Each number is 200 + 40 x the weight over its row's rms, rounded and kept within 0 to 999. Layers, rows and columns count from 0. The size before them is the row's rms in percent of the matrix's.

# layer 10 attention output (transposed), 256x224, rms 0.187, rows 46-51,110-114,173-178,237-242, columns 112-223
089,206,151,240,211,195,101,223,252,297,221,169,235,226,192,218,202,241,182,252,207,240,232,128,150,157,175,202,172,228,187,167,162,196,253,236,253,158,41,153,186,102,202,226,283,227,287,198,240,249,187,161,247,176,205,216,167,143,222,228,173,187,174,215,219,171,222,206,196,161,203,170,188,226,236,267,174,236,144,218,157,175,216,199,216,199,170,150,235,174,230,110,176,270,152,183,214,233,192,169,226,195,224,239,166,192,158,199,185,132,221,178,187
091,171,303,169,196,251,214,148,289,247,150,231,139,210,185,229,216,256,203,283,159,244,172,223,294,97,175,195,204,180,185,237,175,219,103,174,193,214,152,169,216,204,266,225,192,194,325,190,250,185,250,211,189,251,160,144,216,160,249,238,186,196,206,237,212,210,233,189,232,261,187,186,171,135,176,132,246,218,189,215,202,266,164,235,198,110,214,213,263,209,246,179,186,246,213,208,172,179,214,149,171,139,171,186,168,168,162,204,191,217,172,162,193
100,221,198,253,222,245,217,174,97,197,272,147,282,214,202,155,199,168,167,205,136,175,198,207,181,148,249,102,185,210,219,235,207,186,234,213,267,207,181,215,123,197,194,155,251,206,201,201,204,165,177,151,237,225,198,180,192,241,141,209,184,189,173,225,206,166,151,270,167,182,261,218,237,261,211,247,228,184,240,150,191,215,248,199,127,204,232,127,142,219,132,222,189,185,156,250,186,261,164,225,234,181,288,173,211,210,184,135,189,130,226,95,200
094,200,205,210,188,236,256,152,230,232,159,116,241,99,153,169,210,144,212,243,256,186,163,144,301,165,181,197,194,170,193,218,172,247,254,235,160,277,198,240,210,120,169,173,196,243,223,227,184,190,227,194,121,179,233,171,178,214,209,286,186,258,230,203,151,178,260,188,239,197,160,181,150,285,128,168,221,306,212,257,130,212,232,210,262,202,211,207,207,206,275,125,255,180,210,181,161,165,153,208,200,217,239,246,201,157,172,219,177,274,211,192,164
097,239,164,162,250,178,193,169,111,148,186,192,164,319,102,226,197,157,221,205,188,220,163,169,189,166,142,202,186,242,239,275,191,127,218,228,129,166,105,155,201,287,224,157,214,234,204,207,159,241,256,188,196,221,195,158,239,239,279,221,255,175,335,167,152,168,163,178,192,104,197,218,254,188,170,273,202,128,250,219,193,257,209,215,242,176,161,207,133,246,240,190,222,200,289,195,198,162,190,215,234,190,272,255,237,232,237,162,154,160,216,195,144
094,155,182,294,219,169,300,260,207,243,251,150,111,180,185,256,208,167,147,166,164,269,259,200,224,160,184,170,199,188,231,175,224,140,222,239,222,211,115,275,142,179,177,202,186,242,213,184,239,215,202,167,241,239,134,148,154,223,274,193,164,218,176,167,182,230,234,189,200,144,172,228,221,237,210,188,236,245,263,186,182,200,203,208,237,187,157,223,195,143,188,209,160,238,271,172,239,144,198,181,105,189,262,230,208,224,176,167,225,234,178,182,161
093,204,178,147,206,193,232,92,159,263,189,145,290,214,190,128,156,216,202,135,305,207,192,280,250,223,301,175,217,181,224,211,198,142,210,213,191,206,225,206,182,247,198,130,139,231,203,223,279,147,159,216,270,240,279,169,132,220,194,238,246,190,187,177,227,209,233,128,184,218,163,197,201,205,139,145,195,188,189,161,186,167,201,208,177,193,233,294,144,98,158,158,243,207,195,173,170,244,214,187,203,232,174,251,191,129,276,210,216,197,157,206,132
087,258,245,228,175,200,234,208,183,168,150,156,194,263,169,234,159,206,141,147,180,175,170,170,162,228,175,236,269,194,254,128,294,178,184,201,205,169,185,192,154,130,166,162,191,212,139,240,165,215,220,134,251,116,200,236,197,217,163,183,136,248,181,242,159,205,168,258,218,122,138,139,150,187,261,152,208,194,270,207,201,145,242,192,232,252,188,210,213,218,172,206,256,216,168,256,182,160,257,227,208,223,287,219,142,270,264,153,297,194,200,242,166
096,154,131,256,194,158,228,179,259,199,234,198,136,157,200,228,165,107,165,197,148,137,133,90,218,248,192,238,217,163,203,175,241,271,192,213,160,216,161,235,170,222,215,299,165,191,179,261,165,145,152,167,166,127,179,227,158,183,245,264,230,189,216,264,180,273,167,147,289,194,225,150,179,239,172,133,189,209,148,246,155,240,168,224,203,176,173,208,234,198,216,169,295,127,207,179,231,207,220,185,206,229,102,185,201,158,309,232,166,228,173,169,186
087,208,195,207,185,198,228,259,248,196,221,228,183,217,195,264,176,192,243,152,263,151,243,227,164,199,204,185,201,251,190,272,170,179,211,220,217,221,304,214,195,197,238,300,207,147,170,163,227,128,200,242,230,189,230,230,119,200,195,130,188,94,224,204,211,225,227,152,272,173,196,173,145,247,197,193,186,132,167,159,203,159,136,212,170,165,195,208,234,176,127,252,226,151,123,188,213,181,285,174,250,214,177,219,252,263,239,214,157,216,178,234,174
087,204,238,231,216,189,137,169,257,253,214,171,286,203,178,218,259,198,182,185,225,199,176,183,213,187,218,184,187,163,264,164,196,149,115,220,229,224,167,213,176,124,217,207,251,180,206,184,241,208,191,274,205,215,227,213,103,278,182,130,153,259,205,268,229,198,239,174,147,178,208,220,180,148,301,193,161,255,187,178,87,221,197,170,173,209,198,219,200,140,207,192,167,270,208,139,266,173,195,197,140,258,174,192,216,189,190,277,225,224,78,249,169
088,242,225,132,154,225,147,224,201,183,245,153,231,169,198,202,177,144,228,172,206,228,291,141,274,198,178,215,195,231,162,158,157,218,231,210,243,177,138,186,114,179,242,238,145,237,197,183,193,229,206,197,273,184,356,123,226,201,240,237,128,110,195,153,220,79,181,171,237,217,190,145,193,221,281,165,173,201,168,276,127,254,218,251,243,268,203,222,181,176,182,166,184,236,115,170,182,198,190,228,208,202,187,233,225,201,231,160,262,263,217,144,211
089,164,188,199,196,199,236,297,181,193,233,200,184,166,160,192,191,181,250,254,167,180,193,266,159,151,187,188,243,280,322,201,233,260,206,220,191,271,241,196,192,221,178,195,234,137,167,160,193,210,232,239,122,255,178,216,231,159,246,145,149,119,217,153,275,187,213,167,216,245,219,164,165,220,198,230,190,302,181,164,230,299,191,184,200,166,195,184,197,234,244,191,256,187,155,209,201,201,197,211,164,162,171,152,208,166,170,192,228,186,235,187,258
099,144,191,193,221,196,153,251,242,122,240,177,206,175,259,114,191,210,204,130,138,169,203,207,135,173,212,163,175,232,237,232,194,218,179,221,222,209,273,135,217,124,179,143,183,210,217,273,200,152,119,236,163,291,186,215,145,202,148,172,167,254,199,195,227,166,143,181,177,258,255,193,181,219,147,196,165,216,201,227,123,140,172,219,190,186,247,220,211,220,189,168,237,165,222,185,173,269,262,184,192,206,193,94,182,225,188,199,125,192,247,227,205
089,177,228,140,197,232,174,216,241,234,229,195,191,192,282,262,205,219,156,182,207,259,238,155,199,210,153,191,134,224,249,188,157,140,233,180,207,194,232,214,245,162,227,204,273,278,221,176,200,237,178,207,180,270,230,237,199,186,167,123,192,229,222,119,179,236,209,238,170,199,171,121,221,157,213,204,218,101,146,223,173,101,226,223,201,208,220,165,237,164,154,217,164,158,200,294,216,189,198,188,167,156,218,251,240,236,237,190,147,241,201,188,216
085,159,203,195,196,193,252,227,195,216,174,154,181,193,204,216,243,209,184,222,199,244,175,146,289,296,203,236,211,130,200,211,179,277,219,179,242,180,99,144,212,180,185,238,245,222,212,214,148,143,211,190,252,222,212,189,217,226,207,204,208,270,126,227,233,134,173,185,225,236,163,205,211,206,204,237,169,184,157,176,203,196,204,188,236,243,182,268,152,227,167,195,154,189,239,207,283,238,143,157,139,221,255,269,201,121,136,190,221,157,263,216,168
088,97,225,185,175,246,241,176,323,173,299,218,173,279,245,203,180,175,226,230,228,165,150,151,235,219,96,161,233,227,194,155,178,241,278,158,261,230,190,183,260,220,238,243,154,226,166,224,196,100,162,120,153,164,181,213,161,153,236,227,206,164,168,152,228,145,243,201,186,268,210,161,213,162,109,212,209,159,168,200,222,168,211,194,205,221,134,188,210,163,227,214,221,164,153,266,212,214,151,212,189,193,206,212,167,207,168,125,234,192,207,215,262
127,154,195,202,236,232,266,235,213,206,149,292,169,235,199,221,264,198,183,224,242,206,199,265,143,209,281,178,197,123,145,233,186,281,127,203,185,187,225,233,169,299,172,152,189,223,192,247,223,105,217,198,173,201,84,262,94,200,198,175,156,260,121,192,190,235,203,196,199,208,253,226,236,196,183,157,182,166,236,148,219,219,242,139,166,209,151,190,286,258,180,221,227,206,170,207,209,210,215,267,183,158,227,219,166,151,210,255,174,167,204,174,178
134,180,209,206,153,236,216,144,134,159,148,202,171,205,238,243,214,198,168,145,182,176,139,184,219,235,173,235,236,174,141,231,219,205,173,222,167,167,269,196,226,162,207,175,193,226,232,207,180,192,158,181,209,112,160,188,223,255,180,157,234,231,247,280,176,248,175,261,202,173,181,325,301,199,236,197,242,188,277,286,185,160,166,257,157,181,197,182,143,232,204,283,153,172,261,183,262,209,203,163,229,266,233,176,200,219,268,240,174,246,202,235,208
121,216,140,215,214,210,203,188,166,249,203,193,182,144,233,235,230,143,244,164,244,213,276,242,157,218,231,270,144,249,238,177,209,195,243,142,237,215,165,249,215,249,170,190,221,236,180,170,184,292,222,240,245,140,194,199,238,257,235,200,236,136,203,228,177,189,233,182,228,170,158,201,219,165,252,183,230,181,122,182,216,244,202,147,219,241,218,164,129,156,283,268,217,212,164,179,207,190,65,196,254,200,157,255,273,126,233,175,234,191,201,188,165
115,246,216,253,185,155,149,259,178,194,195,193,229,247,164,157,207,304,268,179,268,242,165,296,226,215,187,169,250,164,115,137,191,155,117,199,183,229,197,215,209,180,208,184,191,157,142,197,192,219,229,253,183,178,216,198,216,211,241,227,188,171,218,223,167,196,215,193,208,232,226,219,189,181,179,223,130,249,227,183,242,247,160,133,269,190,256,216,184,184,192,202,195,193,169,150,165,219,137,162,161,230,211,156,222,164,163,248,249,175,190,247,153
124,230,269,192,224,162,201,126,136,169,191,249,204,257,266,128,203,239,197,197,218,162,219,246,127,155,107,170,220,199,241,191,201,193,148,153,210,256,154,162,173,232,239,171,149,204,229,184,233,245,193,208,167,202,145,200,257,212,208,209,209,158,252,166,213,269,150,209,130,193,203,246,241,117,213,188,197,202,232,192,159,221,173,215,117,219,216,170,219,168,161,230,194,239,169,247,215,228,231,263,197,154,223,162,180,209,220,240,208,243,115,180,328
114,182,140,180,208,161,159,280,245,209,209,177,180,114,180,189,139,215,167,203,230,174,236,229,177,194,290,211,182,197,233,192,215,155,217,210,239,205,228,241,201,162,190,102,264,158,241,182,219,282,250,187,245,282,158,212,229,151,187,150,175,168,169,206,211,217,210,143,265,177,159,247,207,246,273,127,202,234,246,137,204,136,198,207,186,171,235,194,241,193,180,236,223,193,190,174,166,224,206,123,191,194,204,240,213,213,225,255,205,230,254,152,275
# layer 10 attention value, 64x224, rms 0.192, rows 46-51, columns 112-223
107,220,246,198,241,139,244,196,315,164,178,157,189,189,114,182,222,199,274,168,163,261,205,151,180,194,188,156,153,122,173,246,212,222,132,185,193,171,192,173,226,253,166,188,209,214,155,182,219,199,252,223,194,186,268,294,174,211,175,199,211,268,162,192,196,212,209,186,231,274,249,114,200,138,255,191,197,205,203,156,167,247,225,246,236,258,113,149,222,194,151,271,156,243,218,158,216,124,221,232,228,157,248,231,257,173,174,191,155,256,221,244,257
100,210,204,179,283,185,209,148,210,171,262,187,275,251,228,186,173,175,225,238,241,117,192,184,233,184,195,218,218,158,164,200,171,149,280,217,173,179,225,189,213,235,212,224,199,270,214,179,195,152,193,253,119,255,179,207,171,203,188,217,220,238,290,107,200,228,183,164,214,198,207,153,325,211,204,218,210,210,206,219,281,213,131,162,112,233,99,182,213,261,214,131,190,223,180,77,181,212,200,242,134,198,180,213,208,277,188,234,269,239,229,160,193
098,175,202,139,176,161,215,263,130,168,164,181,196,183,192,181,151,124,208,205,164,278,179,188,245,214,177,192,194,203,232,152,226,228,212,255,266,152,204,244,216,170,171,165,183,162,190,114,213,102,205,221,250,125,115,225,171,198,239,169,187,215,190,198,226,211,203,235,140,154,165,257,193,214,173,187,185,248,235,139,295,149,208,180,155,187,117,168,203,217,227,219,201,259,218,162,172,213,190,211,214,172,191,234,158,173,159,251,196,267,203,201,246
100,199,133,142,193,273,177,255,119,206,263,237,187,249,175,165,203,136,191,203,160,215,140,215,251,168,251,201,163,224,173,238,288,155,243,223,295,152,187,260,184,250,172,182,202,188,161,248,224,170,221,163,176,174,249,198,237,220,144,263,196,183,229,205,275,204,211,237,200,183,277,200,178,158,286,188,233,135,149,143,301,152,286,266,259,171,197,203,189,229,240,158,185,184,188,199,164,187,247,228,194,187,213,215,244,209,222,174,219,191,177,211,218
097,222,248,240,239,223,257,177,190,123,185,199,228,210,172,163,236,275,188,200,184,231,200,203,191,343,272,131,231,226,168,141,219,132,205,204,176,189,232,231,157,219,288,276,192,182,120,188,187,175,170,231,131,139,177,217,205,206,149,210,180,262,144,195,180,232,167,199,214,212,237,179,220,201,199,266,176,242,240,305,190,144,226,226,231,200,219,182,215,281,148,156,175,268,184,209,225,226,172,180,192,169,172,180,200,138,156,187,148,204,227,169,178
100,209,219,193,161,277,224,215,186,147,212,177,200,262,161,129,192,239,195,240,161,191,207,136,173,200,169,296,197,190,187,185,154,234,230,249,230,195,314,161,218,169,193,161,226,235,113,261,171,199,161,221,102,177,204,225,232,221,166,206,260,166,213,190,146,261,275,219,182,218,196,225,207,199,220,211,214,136,258,238,200,207,243,163,149,217,214,229,217,283,177,217,244,225,207,172,185,184,225,207,166,190,233,184,218,169,224,210,218,148,246,137,228